Weights of a small GPT-style language model, trained from scratch on English Wikipedia: 21 layers, rotary positions.
Each number is 50 + 12 x the weight over its row's rms, rounded and kept within 0 to 99. Layers, rows and columns count from 0. The size before them is the row's rms in percent of the matrix's.

# layer 18 MLP up, 1792x448, rms 0.071, rows 270-332, columns 0-111
084:55 69 49 37 43 57 25 41 50 61 55 55 30 55 59 42 54 43 54 62 44 52 66 80 65 25 46 39 49 57 51 59 42 46 59 49 50 44 42 47 54 57 54 66 44 51 46 65 41 40 73 54 59 32 72 39 55 51 59 32 56 50 51 26 44 27 40 49 31 54 36 63 42 45 58 46 50 55 48 37 51 43 42 52 32 47 59 39 54 48 43 56 59 37 36 55 30 49 46 58 49 35 33 54 55 61 58 34 55 53 48 41
088:40 49 32 64 62 73 24 59 50 76 35 71 24 39 88 59 56 44 48 49 61 46 23 52 39 59 37 59 33 59 51 56 38 47 53 46 46 38 62 79 64 59 51 44 54 51 50 51 71 42 52 46 54 30 62 54 57 58 45 70 55 48 55 59 36 56 48 40 37 54 52 52 63 56 68 25 62 39 39 62 49 63 54 43 50 54 52 28 53 45 40 58 45 43 39 52 55 50 68 35 40 53 36 34 47 72 35 50 62 50 38 48
103:53 48 61 44 54 43 60 59 50 29 36 74 58 32 57 79 56 56 47 39 44 70 46 58 24 60 41 65 35 44 66 49 58 49 48 25 40 70 48 55 43 64 44 44 47 45 65 45 45 40 51 60 47 57 67 44 59 52 38 40 61 54 45 61 72 69 60 49 24 25 44 62 57 66 37 56 47 64 71 26 57 62 38 57 54 33 43 49 57 43 61 56 37 50 34 50 39 58 53 31 51 52 65 50 70 49 36 60 56 55 51 46
094:39 59 58 41 70 68 78 38 63 40 37 44 48 71 27 56 52 37 67 28 45 68 51 50 26 59 36 58 30 46 70 58 75 31 30 55 46 59 56 46 54 48 36 51 33 38 85 44 24 43 29 58 26 62 44 56 55 67 44 47 43 72 48 27 58 51 57 58 49 41 62 48 62 33 43 65 49 30 47 40 47 38 44 37 50 45 36 52 51 53 73 52 33 42 42 66 57 54 73 56 59 25 58 68 67 40 56 32 65 55 67 28
092:49 33 49 48 55 48 27 51 57 39 53 53 33 48 40 78 54 54 48 60 47 50 61 53 49 50 62 44 59 45 51 34 42 35 62 50 18 41 48 53 43 46 53 38 46 48 62 31 39 65 41 54 52 42 53 78 49 48 23 58 50 45 34 44 78 44 47 55 53 51 58 37 48 54 55 43 84 57 67 46 43 48 47 49 33 43 30 50 40 44 52 32 58 48 32 51 43 59 48 44 43 43 53 60 67 34 49 55 54 30 70 53
106:29 32 70 37 50 44 27 31 50 39 44 51 59 19 44 53 36 59 34 60 39 61 44 83 46 63 53 60 38 63 64 44 61 37 50 33 60 45 46 61 53 68 45 57 54 30 36 64 79 50 71 26 41 45 71 32 63 70 71 48 38 56 53 53 43 45 47 54 56 60 72 35 33 53 53 30 46 40 63 35 61 48 53 39 64 58 58 50 33 39 74 65 42 62 50 39 44 55 14 50 58 41 56 26 65 42 33 49 63 36 70 39
102:54 50 44 31 45 69 62 46 61 58 41 35 65 49 47 52 48 57 64 36 41 36 56 61 48 47 38 46 42 30 43 24 47 49 61 52 35 44 57 48 17 67 67 50 35 46 42 60 64 45 44 45 52 43 65 57 53 58 37 55 42 50 60 66 54 48 49 42 50 39 56 40 62 17 22 39 53 33 28 69 51 59 29 55 76 63 58 53 72 56 54 51 45 31 78 40 40 38 17 37 63 59 48 61 64 38 39 48 60 45 29 51
109:42 54 43 21 53 44 56 46 54 67 61 49 29 41 64 71 31 52 40 31 54 35 58 32 47 49 32 53 46 37 57 35 43 41 52 48 67 47 42 69 53 61 71 58 47 49 35 61 36 62 34 52 53 36 30 15 60 47 50 31 47 58 30 47 42 49 49 31 52 61 48 54 64 41 49 49 77 12 55 25 51 50 46 20 40 59 60 38 46 52 52 43 52 60 49 57 56 43 39 42 60 41 71 60 46 25 52 37 58 42 45 52
105:30 42 31 42 32 58 47 65 53 45 47 56 36 64 35 70 25 33 56 33 48 59 38 48 39 44 45 54 45 42 58 56 54 41 52 40 85 53 34 45 25 39 65 28 49 68 31 46 45 50 59 45 53 66 30 55 68 50 43 48 36 47 44 55 48 67 36 39 55 65 57 55 35 58 56 36 36 75 48 41 51 46 51 70 46 48 32 53 41 48 24 53 55 65 56 49 44 63 41 42 41 41 48 47 54 50 55 52 51 64 53 45
098:39 59 54 39 33 51 57 57 44 06 59 47 38 52 76 49 41 59 62 61 49 63 59 64 68 56 40 79 42 56 47 46 76 49 51 43 41 53 38 51 42 48 77 66 21 39 50 61 44 55 45 29 41 53 26 29 40 47 53 46 44 62 55 36 25 50 39 27 53 49 26 22 61 67 46 57 57 50 55 49 46 50 58 43 67 64 57 65 58 38 56 40 45 47 44 54 63 50 49 30 20 42 52 37 56 67 52 67 57 50 71 41
077:63 48 50 61 63 51 46 54 43 49 63 57 65 29 46 72 62 58 24 39 48 66 47 62 63 53 62 47 35 53 40 79 48 57 39 48 48 62 71 41 62 63 56 45 47 58 37 31 41 55 49 36 32 62 46 64 53 61 53 44 59 55 39 54 65 56 59 62 48 48 49 48 39 75 51 48 56 49 62 49 40 36 53 67 56 40 71 47 29 46 52 60 30 60 63 48 46 53 63 41 40 53 57 46 37 45 58 44 54 45 45 56
103:59 61 60 41 42 45 56 48 38 41 45 63 32 41 59 30 47 52 39 43 71 50 43 57 58 54 57 50 46 30 25 45 39 41 58 53 38 51 34 44 51 52 53 63 76 56 32 62 59 47 50 22 49 34 60 45 38 32 40 39 67 60 57 29 58 53 43 54 49 71 56 44 63 40 58 50 37 73 50 49 54 38 50 41 56 53 31 36 48 42 61 60 50 40 55 31 49 59 54 57 48 39 43 37 61 71 44 37 37 27 60 53
106:45 54 58 53 65 52 53 48 56 57 54 76 64 51 61 40 38 46 42 34 62 46 47 60 46 22 41 66 43 41 47 55 68 50 50 57 48 46 44 61 44 48 29 44 52 61 56 34 39 53 47 41 34 40 43 28 69 54 45 50 42 50 61 28 52 72 38 44 53 68 60 54 46 55 56 45 42 46 47 46 70 42 48 46 41 64 66 41 77 51 54 43 57 54 54 32 54 66 49 41 38 51 60 72 44 40 52 54 59 45 67 53
082:48 41 65 56 44 68 50 61 59 44 44 27 45 35 56 74 69 28 55 45 39 34 49 55 42 25 21 43 51 58 65 50 34 58 48 57 47 65 69 54 33 32 51 50 52 82 57 46 65 49 44 53 61 34 44 55 28 50 63 48 35 50 47 55 66 62 54 55 50 28 49 58 60 67 65 48 47 33 52 69 57 56 49 65 56 18 50 48 67 48 63 35 52 54 74 43 44 38 51 36 44 52 59 53 55 48 60 35 43 54 57 32
124:45 42 36 62 36 46 33 44 40 61 71 46 24 53 58 49 53 55 35 30 69 49 44 71 56 69 61 33 50 51 42 46 20 51 46 45 51 53 44 28 47 43 54 53 53 28 52 59 47 72 56 43 49 41 48 56 44 54 15 57 44 34 51 68 70 51 29 31 59 51 43 49 36 42 22 46 63 58 61 78 35 48 50 44 57 44 46 63 49 36 47 55 53 51 41 50 52 63 50 65 41 57 64 46 42 38 49 45 28 51 67 51
084:57 52 42 65 55 43 49 52 79 26 46 43 49 53 58 56 56 56 37 49 57 60 69 51 39 55 67 24 61 31 49 29 64 52 61 35 51 81 64 50 43 44 50 30 39 42 53 60 58 46 63 22 45 42 52 50 69 40 40 55 40 52 48 35 61 46 64 71 61 45 38 70 53 73 47 55 49 31 52 05 73 61 74 34 57 46 38 70 53 53 61 56 50 52 52 48 30 40 56 50 33 37 40 67 44 49 57 46 47 36 53 43
090:61 50 40 40 45 53 52 54 32 47 44 41 46 38 52 50 66 49 64 70 51 40 37 53 60 61 29 44 40 46 76 55 61 27 28 63 55 44 57 55 46 56 70 45 64 66 73 18 36 46 44 50 39 52 36 29 56 36 70 41 66 58 67 43 66 73 35 45 59 40 53 66 55 69 57 43 65 59 54 37 32 51 55 64 49 54 50 47 71 42 45 62 48 49 48 66 51 43 63 35 45 59 34 48 57 39 59 53 75 45 71 40
082:78 52 42 50 42 55 31 42 68 58 43 56 47 31 35 51 64 62 33 51 47 58 47 42 31 58 60 38 50 61 47 43 51 56 53 38 59 51 47 63 58 56 73 51 45 30 50 50 55 60 53 50 36 52 53 80 57 33 27 67 55 39 74 64 69 63 48 63 46 56 65 40 50 44 60 50 55 39 57 46 58 58 59 53 37 51 49 54 46 36 65 45 62 40 44 46 37 66 56 57 55 60 42 46 42 69 43 47 45 57 67 66
106:53 56 29 51 86 62 60 69 68 56 57 63 37 47 67 41 44 34 69 59 36 31 56 57 37 56 36 65 47 65 54 53 78 48 62 47 46 51 42 54 35 25 45 54 73 66 52 58 50 34 42 70 73 35 38 52 47 52 50 70 46 81 55 53 48 70 43 44 61 25 57 39 67 80 36 67 64 49 45 51 39 54 47 46 63 41 51 30 61 31 53 43 34 34 62 79 44 70 51 57 41 60 52 49 35 38 62 57 74 53 53 37
110:79 47 39 45 53 70 38 61 39 46 35 49 51 55 60 50 31 24 50 55 55 58 54 64 65 62 45 53 39 40 45 43 61 45 43 39 83 42 51 54 31 66 38 62 37 41 43 46 44 47 70 60 50 66 52 56 50 38 70 38 46 66 37 31 32 79 52 39 56 63 52 45 30 44 46 61 49 39 64 47 43 64 35 36 44 47 42 63 59 59 67 49 61 59 36 35 45 54 44 25 53 50 47 49 57 43 38 51 51 28 71 55
107:50 36 52 31 40 61 60 57 52 50 63 47 60 58 47 45 41 39 36 44 46 43 19 40 69 44 51 44 49 61 58 51 59 67 56 49 49 52 47 55 40 25 43 56 23 69 30 84 38 54 59 56 49 49 43 51 72 45 61 44 33 59 48 32 65 49 56 56 60 44 50 45 66 38 41 56 66 48 49 46 45 51 53 60 34 42 40 36 52 50 40 31 49 44 48 43 42 48 53 40 36 55 52 38 32 52 25 37 60 48 45 48
091:64 55 76 60 72 41 50 49 52 40 53 31 25 30 65 57 75 38 47 56 46 37 60 48 62 38 44 51 67 34 29 68 75 48 41 52 44 47 64 50 41 58 68 48 41 62 50 55 61 49 48 50 35 51 30 76 51 52 48 55 44 48 74 62 56 43 44 63 46 50 36 37 32 41 30 35 47 40 61 39 36 33 35 69 44 35 62 30 58 53 54 65 67 60 40 44 62 72 34 61 34 40 68 46 62 39 57 33 50 65 38 52
098:44 69 55 58 62 58 41 64 71 54 33 28 51 68 53 47 61 34 50 48 40 50 54 39 50 53 43 51 63 35 40 49 47 46 48 71 54 43 69 54 53 57 52 25 44 29 38 44 49 41 60 60 25 26 45 44 49 60 69 47 48 54 73 35 37 44 46 45 45 66 61 63 37 22 65 36 37 33 56 44 41 57 53 43 59 44 47 61 60 50 60 41 46 46 51 51 49 48 61 71 50 33 32 57 34 47 59 60 66 54 44 44
100:65 61 55 63 55 34 69 62 37 60 41 45 38 50 57 56 60 55 49 60 80 55 21 46 61 43 56 42 44 26 35 49 31 52 48 41 43 60 41 62 37 38 53 55 61 51 51 39 51 43 50 37 46 51 52 33 69 83 48 58 50 66 58 44 56 41 28 46 29 43 47 50 65 41 39 33 59 51 39 42 47 57 50 34 55 82 48 55 60 51 60 47 52 30 49 30 52 36 49 40 84 35 39 62 48 39 62 63 53 16 57 61
087:57 45 45 67 63 65 55 58 23 32 40 32 62 51 60 64 31 53 39 61 28 79 51 33 35 41 42 19 36 67 68 30 56 58 67 57 43 40 57 62 41 66 53 23 47 43 72 47 46 57 46 50 64 54 48 47 54 47 62 48 25 37 46 65 64 53 58 63 35 41 42 37 55 51 42 25 59 60 57 33 59 46 37 77 36 42 69 29 42 23 38 48 46 44 17 43 41 59 68 28 59 34 66 50 23 40 62 38 40 65 34 52
108:33 35 56 49 25 40 58 48 67 62 57 64 50 48 41 60 50 44 80 37 49 64 48 62 74 63 48 30 60 59 40 23 75 50 41 71 51 42 23 40 48 73 35 65 72 47 17 61 43 45 36 70 57 48 42 75 47 54 61 65 42 50 44 49 64 40 35 67 53 53 60 48 63 49 56 48 66 58 66 52 42 49 35 50 30 68 51 45 66 52 41 55 47 45 49 75 65 78 79 54 33 67 53 50 40 61 42 40 50 52 90 47
102:43 55 52 51 67 48 44 45 68 34 33 63 36 51 40 47 44 48 55 51 30 37 49 62 49 45 52 66 56 54 51 54 65 52 42 39 58 73 48 59 48 51 63 49 58 62 39 00 54 74 60 50 51 45 31 29 36 52 53 31 55 44 35 48 61 64 45 85 49 59 53 46 72 51 51 59 62 71 64 58 62 66 52 80 70 66 74 45 41 58 51 47 70 49 47 59 59 46 77 59 62 55 53 40 40 53 44 51 46 76 56 51
085:33 43 34 68 22 38 44 43 55 44 37 41 22 38 59 67 44 64 51 45 50 61 58 44 51 60 35 41 62 54 45 52 41 67 36 50 71 37 57 67 43 67 43 58 26 49 62 41 45 52 62 44 60 55 62 52 58 46 33 71 43 29 67 58 55 58 38 59 58 46 53 50 45 59 72 44 50 57 36 45 56 44 69 42 57 64 59 59 51 47 22 55 49 46 38 41 49 55 66 53 51 63 63 70 61 46 38 37 45 46 50 49
093:59 33 50 50 46 64 46 50 53 58 37 64 66 62 52 63 50 63 53 52 49 71 48 68 48 44 42 49 45 44 61 45 60 52 46 44 38 49 34 53 53 46 39 57 59 38 46 59 56 70 53 32 53 57 52 38 66 41 59 37 53 54 63 22 42 52 50 54 54 68 46 42 72 56 51 41 40 48 51 51 59 49 42 32 45 50 46 58 18 47 42 55 85 59 33 37 50 46 49 43 45 46 50 35 56 33 51 66 51 31 51 49
107:46 72 49 53 77 56 36 46 34 45 50 36 19 48 40 75 17 57 47 60 51 45 49 57 76 70 51 61 49 33 47 52 49 40 39 32 30 50 54 61 59 58 59 36 42 51 37 52 33 46 49 42 35 57 49 42 52 21 44 55 36 51 47 42 47 64 59 45 58 39 40 54 71 31 42 46 38 56 57 36 40 60 46 22 40 64 61 51 59 66 66 41 54 53 38 47 37 47 48 30 50 64 52 81 75 58 27 46 60 42 56 56
115:57 59 48 49 58 36 70 70 57 50 47 68 51 59 57 49 64 53 49 47 60 52 52 27 72 68 42 33 50 58 62 31 28 41 41 65 42 69 59 46 35 55 37 43 37 57 50 54 48 64 64 67 40 19 49 77 42 60 59 46 51 22 61 52 56 40 37 67 52 66 49 54 71 38 60 42 45 54 32 35 41 54 61 61 64 36 55 44 24 39 48 57 56 65 55 34 63 46 34 60 53 46 49 71 61 33 52 51 65 42 59 44
086:63 38 45 71 39 32 67 50 52 51 58 51 56 54 44 46 49 62 76 32 48 35 63 67 22 52 49 38 49 50 55 70 51 28 72 54 37 55 48 64 47 20 55 60 13 52 51 37 31 37 73 53 38 44 56 37 41 41 50 66 41 59 46 42 55 56 67 60 47 53 26 65 50 55 47 70 54 54 36 52 81 35 40 29 47 52 47 57 55 47 45 43 40 47 40 43 55 63 52 51 74 53 63 50 55 68 33 30 35 45 67 35
095:62 57 38 46 48 41 28 37 51 25 40 48 36 47 44 43 52 36 43 71 36 27 47 57 44 74 51 54 44 47 55 51 61 69 65 56 48 19 60 45 54 57 48 43 39 32 59 52 38 52 64 49 47 40 65 58 51 63 51 59 52 29 53 54 44 42 46 47 40 50 53 47 51 68 45 31 40 54 41 36 56 52 41 71 48 53 71 72 65 43 57 44 55 64 43 83 60 52 78 42 38 39 41 52 61 40 48 66 50 52 03 52
093:46 70 44 55 49 74 35 56 59 49 49 40 49 49 33 30 63 66 39 54 38 42 62 57 40 45 50 60 29 49 30 48 38 62 54 49 47 45 68 58 55 66 61 52 71 59 53 58 47 51 72 60 61 53 55 33 49 83 49 37 62 50 87 61 38 23 41 47 48 58 55 62 58 27 66 58 55 49 43 11 56 36 45 54 39 36 55 35 53 59 66 60 49 43 51 62 65 52 56 49 59 41 44 47 77 84 29 48 42 43 49 64
108:55 55 64 64 57 42 27 51 24 60 53 57 52 51 36 47 33 51 41 59 60 50 47 66 43 25 52 76 47 52 37 56 38 44 51 52 27 51 37 25 35 46 65 43 48 51 24 63 34 65 50 25 52 50 48 29 53 39 37 45 54 45 34 21 60 65 40 54 74 42 57 59 48 74 35 43 59 44 50 26 55 74 53 65 52 34 35 49 78 51 28 58 39 62 49 46 54 46 50 45 47 40 46 61 55 42 52 65 49 40 46 40
098:53 41 65 47 58 69 44 43 47 46 66 57 49 52 44 61 57 59 51 58 49 59 57 49 47 49 56 48 37 60 53 54 50 35 52 52 32 46 45 64 67 57 63 45 47 50 51 55 83 44 38 35 59 31 29 23 66 32 35 26 50 53 35 69 62 45 65 46 57 42 64 44 60 36 47 49 51 44 37 63 48 61 45 69 32 52 43 48 53 58 68 32 56 64 33 39 29 64 71 80 31 54 64 43 41 41 76 32 39 39 57 52
096:52 47 30 59 56 56 72 43 62 42 47 44 70 55 30 36 44 71 46 65 50 39 49 64 44 64 39 42 61 37 51 55 25 52 57 60 60 47 50 52 30 33 43 48 78 38 50 63 44 42 28 62 31 34 69 57 54 38 57 57 53 52 59 42 68 34 40 49 47 41 42 53 55 49 56 46 56 57 50 33 65 55 62 67 64 44 62 62 49 42 43 51 34 30 64 48 45 47 42 44 43 55 46 45 43 38 47 62 66 61 44 56
100:53 39 55 41 28 55 48 49 51 37 32 66 55 50 47 67 67 34 53 69 52 66 69 56 60 56 34 24 57 48 39 52 50 42 39 76 38 52 77 65 39 42 56 43 52 34 35 48 16 34 37 55 52 60 61 54 46 51 50 40 44 38 54 55 63 52 38 46 68 55 75 46 40 46 72 58 51 38 43 35 58 54 44 65 38 54 57 33 65 50 31 19 50 52 51 56 51 44 32 45 37 52 45 69 32 51 62 44 23 31 40 66
107:32 39 43 53 59 52 38 61 52 58 75 66 66 48 62 52 63 48 56 53 57 46 57 41 38 56 47 30 58 64 48 56 34 65 38 68 45 34 40 62 43 58 55 48 29 70 37 63 38 58 42 40 45 51 49 58 45 55 46 57 55 50 36 55 59 76 48 76 56 52 61 44 38 65 45 39 58 52 46 32 62 46 34 47 49 62 33 27 41 68 52 51 60 67 59 42 57 58 25 24 48 56 46 39 51 59 34 47 57 53 46 57
103:43 68 43 32 46 47 51 54 48 39 52 42 63 38 59 48 51 48 59 62 66 39 66 59 49 47 72 75 49 45 22 45 55 48 47 37 55 55 41 23 38 55 41 62 64 58 41 36 43 47 42 45 35 46 58 53 50 65 50 54 86 49 37 59 45 54 57 58 47 69 41 68 55 50 50 52 20 57 49 45 49 53 29 42 48 46 45 67 56 57 54 37 62 57 62 49 73 51 41 48 51 47 39 35 61 67 54 22 41 75 46 33
092:40 41 51 46 43 33 67 71 67 36 35 34 34 38 47 64 56 56 55 43 51 47 34 65 58 52 50 52 33 50 61 35 38 46 28 50 85 42 40 52 38 52 36 55 49 52 49 50 56 65 27 32 49 49 56 36 55 35 46 70 44 21 30 53 59 43 31 57 58 51 43 51 65 33 39 54 37 40 58 75 34 56 41 46 50 53 49 34 40 42 54 50 61 56 42 55 40 50 33 36 45 79 57 31 67 57 60 55 43 38 72 56
102:49 55 46 52 49 41 64 42 58 59 26 40 50 48 48 54 72 40 51 50 40 73 83 46 56 55 45 44 39 32 38 66 59 51 59 27 46 58 67 40 49 32 57 39 51 46 60 58 56 51 61 61 51 47 47 20 51 66 60 46 68 49 43 55 59 67 62 51 45 52 53 55 56 46 43 43 49 30 60 81 68 57 47 44 32 55 68 52 27 50 51 44 43 62 55 73 52 30 46 70 54 42 47 21 69 47 60 49 47 42 61 49
109:64 52 45 39 39 45 46 42 40 37 62 39 48 60 50 57 45 48 57 46 45 51 40 71 58 60 38 41 42 40 30 57 66 50 50 42 50 36 37 41 28 37 36 52 46 35 30 45 61 35 61 40 68 28 43 42 45 59 57 50 39 46 45 62 62 62 40 61 32 48 35 56 42 37 41 35 47 60 60 86 60 89 40 55 29 48 58 52 53 51 46 51 60 52 44 46 42 65 45 56 45 54 59 49 37 35 63 35 44 19 68 50
128:37 55 54 42 32 72 41 57 48 70 33 47 59 61 39 62 63 41 56 44 53 68 50 53 56 37 63 55 35 46 37 61 61 44 46 59 49 29 61 51 36 51 47 55 57 59 44 59 27 31 54 38 57 46 37 41 44 54 67 71 33 43 64 55 29 61 64 55 55 49 53 79 53 38 48 40 57 48 67 52 57 37 34 48 37 45 51 51 47 73 47 30 64 45 33 56 28 54 40 56 54 62 35 44 50 65 49 69 65 52 44 50
103:66 48 30 47 28 68 46 45 53 39 45 68 52 62 59 73 57 36 38 61 61 76 37 54 78 44 40 39 46 48 79 65 63 42 68 47 49 20 48 76 32 41 42 76 43 43 65 54 43 61 35 51 41 38 21 45 69 47 54 20 36 44 56 54 51 33 35 62 33 47 60 53 77 44 66 52 53 71 61 46 41 41 51 53 41 72 59 42 60 38 74 56 54 53 61 38 74 59 64 58 50 61 56 55 50 67 54 32 35 37 66 40
098:35 21 46 54 53 61 46 63 54 32 63 40 40 44 66 40 54 46 49 39 40 36 45 42 52 51 43 56 45 53 65 28 63 64 57 54 38 57 63 65 58 56 52 57 49 42 60 36 60 58 58 53 32 44 58 45 51 74 46 59 53 44 73 40 53 33 35 74 65 59 39 39 65 43 45 37 56 55 61 43 64 67 71 71 59 37 35 47 36 31 42 30 50 45 61 47 56 55 34 51 47 55 57 53 50 65 41 53 41 45 39 54
104:52 62 50 50 51 59 47 53 48 45 65 48 29 60 26 49 42 50 46 52 53 45 43 50 47 53 47 64 32 53 58 49 43 60 68 54 62 71 49 59 34 54 38 41 74 57 51 52 55 68 44 40 45 64 46 65 59 38 75 52 47 53 53 78 42 50 46 55 65 48 37 44 35 48 46 51 39 46 65 87 51 49 42 50 58 73 55 33 51 40 41 43 58 69 60 37 36 60 42 39 53 49 43 35 40 49 58 40 45 48 45 49
092:44 48 47 79 61 63 20 68 47 33 53 52 52 31 43 53 49 44 34 62 46 59 40 45 45 49 49 45 28 56 57 57 68 49 44 53 53 51 54 33 60 50 73 48 42 65 60 50 61 50 54 85 53 78 57 52 44 71 51 51 46 50 48 26 64 49 63 49 38 39 62 51 57 38 45 45 52 50 51 56 40 25 49 46 50 46 50 52 23 44 57 62 72 24 32 36 58 58 44 43 60 58 54 50 55 47 59 57 33 50 55 36
078:36 63 41 68 52 48 62 51 55 62 52 47 42 61 47 37 41 34 43 43 52 20 25 45 54 46 46 34 53 36 65 49 52 55 55 45 27 56 61 58 39 65 27 50 28 42 32 22 40 60 47 55 54 19 44 56 67 64 56 57 44 56 58 42 58 21 44 62 42 49 52 42 44 31 56 44 15 55 57 54 57 70 59 44 54 54 31 38 37 38 59 61 42 56 81 63 47 54 56 48 62 37 58 49 42 70 50 46 48 68 62 55
090:51 61 28 51 73 50 52 57 61 38 47 56 29 46 39 34 56 57 49 46 50 40 30 66 55 77 44 46 17 55 51 53 73 56 61 59 65 37 44 66 68 52 73 36 57 52 56 54 31 56 33 31 24 45 53 59 56 44 34 64 45 51 56 51 47 44 33 69 48 64 53 47 47 55 54 31 65 56 65 38 27 31 64 40 46 40 52 39 48 61 68 36 23 54 54 42 48 48 49 38 38 40 66 54 53 73 48 65 62 43 56 35
110:72 43 33 57 70 32 49 42 53 64 30 38 45 52 68 52 49 33 28 37 64 47 66 44 60 43 38 79 55 54 59 31 55 44 49 49 45 51 38 70 58 66 57 32 61 65 39 55 45 41 56 55 47 32 66 39 54 55 60 61 68 41 57 48 75 53 44 65 46 51 32 45 43 34 50 41 49 52 52 20 45 38 44 38 51 55 56 42 42 51 53 54 73 59 35 40 35 45 61 48 47 56 32 60 54 44 26 46 68 34 63 37
108:46 34 48 55 36 50 23 54 48 40 46 48 53 42 14 42 64 41 58 64 58 56 37 46 40 39 38 55 38 45 64 61 81 60 60 48 59 36 61 48 55 82 42 57 39 60 77 38 34 45 60 78 48 62 42 52 28 35 53 30 47 22 45 49 59 50 31 45 45 38 46 54 42 52 41 47 49 85 73 34 39 62 54 41 55 39 60 48 66 56 44 34 41 37 42 49 37 42 50 31 38 59 44 79 55 37 46 55 34 50 54 27
090:52 51 67 62 32 63 45 47 56 46 45 59 29 47 42 36 50 18 43 47 64 56 58 40 51 50 46 47 62 64 69 33 58 35 49 63 53 65 47 39 33 65 63 73 51 73 54 36 53 55 38 58 53 51 51 52 48 50 52 53 61 57 51 49 61 44 59 26 58 46 53 35 65 39 46 48 68 56 56 46 43 34 56 63 41 56 44 63 32 58 55 72 51 61 54 47 45 66 56 43 51 73 72 63 51 39 66 37 32 51 46 46
103:62 36 73 44 47 57 59 42 68 51 39 59 61 58 53 41 54 31 37 62 34 40 60 40 59 37 53 39 29 36 53 47 61 52 65 30 50 41 36 44 35 35 56 34 43 54 59 46 44 47 66 45 44 25 25 70 66 37 27 41 49 38 53 54 36 50 51 36 68 34 39 60 42 60 21 58 37 58 48 33 20 46 69 66 44 38 31 43 34 45 61 32 53 52 62 41 36 51 60 34 65 52 86 60 48 43 50 46 67 55 46 23
098:40 34 66 55 72 34 51 40 39 48 55 45 45 62 44 37 41 50 56 50 59 73 53 40 57 54 40 40 61 44 54 35 41 38 49 50 57 37 48 41 73 52 45 52 22 51 55 45 54 53 51 59 53 32 53 55 49 71 40 56 67 43 54 39 65 51 63 51 25 56 44 51 47 52 49 24 37 51 81 64 52 46 49 37 45 46 45 56 52 51 48 57 44 30 63 52 66 34 61 59 60 59 63 34 47 49 54 43 60 39 80 54
113:53 57 51 51 41 74 34 26 65 38 45 43 50 53 45 53 60 32 46 56 37 46 59 43 29 54 49 62 75 48 52 51 58 60 68 53 48 51 60 74 66 59 47 43 52 54 51 38 39 79 53 54 71 46 32 47 63 55 36 63 38 60 47 53 48 42 25 43 40 38 65 36 66 57 43 68 55 29 66 68 58 53 38 44 53 58 62 50 22 39 50 46 54 50 54 59 54 55 52 46 50 54 75 51 44 32 46 56 43 44 49 55
094:45 50 52 35 45 35 29 45 25 61 49 41 35 52 55 48 63 27 60 78 60 73 45 42 53 47 56 54 43 62 61 70 45 42 55 57 36 49 64 50 45 71 40 57 52 50 38 52 68 61 41 71 63 52 64 37 46 38 49 46 48 45 62 39 60 30 50 33 43 53 46 35 40 51 21 52 47 49 53 44 52 42 37 56 69 55 57 54 53 45 33 40 36 64 23 58 41 45 66 53 75 46 41 37 33 44 55 64 29 68 59 67
102:42 40 48 50 67 59 52 42 61 35 56 50 42 60 55 31 36 43 49 46 59 40 49 51 34 57 49 41 40 63 54 51 56 59 50 34 43 58 54 48 38 50 43 53 53 33 43 42 33 39 46 45 66 55 40 40 30 43 73 36 59 34 51 44 46 29 68 40 42 43 56 50 52 10 47 52 53 43 49 51 50 33 47 55 53 60 30 70 38 40 57 40 58 55 34 50 55 48 56 44 31 43 59 50 66 27 61 25 60 38 63 51
089:44 59 49 61 51 35 24 62 41 34 52 39 53 61 36 61 71 41 47 57 37 61 47 36 41 36 24 75 41 66 58 49 54 21 53 49 48 51 59 39 54 57 73 51 50 41 46 65 62 41 56 48 64 43 68 53 26 49 67 58 49 68 53 55 49 58 44 64 43 42 57 54 18 67 41 52 47 46 65 42 54 48 50 59 33 57 41 58 39 38 49 57 50 46 42 61 57 50 53 36 33 47 63 52 65 40 56 51 37 61 53 55
107:52 23 60 57 26 66 58 52 52 67 22 57 53 33 74 57 29 44 36 51 51 54 44 46 48 65 63 61 49 46 63 53 61 37 48 41 59 38 51 47 60 46 79 60 39 46 32 50 39 79 72 48 53 55 60 38 54 53 37 56 45 68 47 49 78 28 58 60 56 51 47 64 46 53 55 37 49 35 72 39 60 33 57 52 55 45 43 40 41 56 55 65 34 56 73 59 44 42 61 48 63 34 56 70 61 40 35 40 56 35 43 58
110:26 75 48 51 50 68 54 62 52 49 31 47 31 43 68 36 55 47 57 42 73 50 64 39 46 48 35 46 55 48 45 48 68 66 70 58 56 42 73 59 45 45 40 62 76 49 40 48 59 49 40 54 38 60 47 43 37 54 57 41 59 61 49 46 58 58 60 31 47 57 44 38 61 57 70 61 35 51 33 54 62 38 40 41 53 55 62 55 43 48 59 52 53 53 39 58 45 46 66 49 32 39 59 50 43 44 65 36 46 67 53 41
112:59 49 42 55 47 60 47 70 39 65 59 47 51 35 58 35 45 35 24 44 42 34 52 44 40 66 45 42 45 33 54 50 43 54 44 36 40 26 37 26 74 63 27 63 49 48 68 68 33 61 30 43 58 54 41 70 50 23 47 44 39 41 52 51 67 45 36 64 65 59 65 38 59 29 58 75 36 43 57 62 59 55 63 56 49 40 58 45 54 43 68 56 49 65 54 60 46 43 72 48 47 63 56 59 51 57 28 60 49 51 32 34
098:47 63 56 53 55 76 54 59 58 49 43 20 33 71 59 41 41 42 53 67 46 54 43 57 31 41 58 42 65 52 50 68 26 40 56 57 66 44 51 32 37 46 56 61 57 62 37 50 39 64 58 37 54 58 32 52 69 56 63 72 40 61 42 68 47 42 51 53 63 33 57 35 39 46 33 47 51 48 39 50 64 44 51 43 52 51 73 65 64 55 45 44 42 31 49 59 49 48 30 49 50 59 35 59 53 58 45 64 45 34 39 21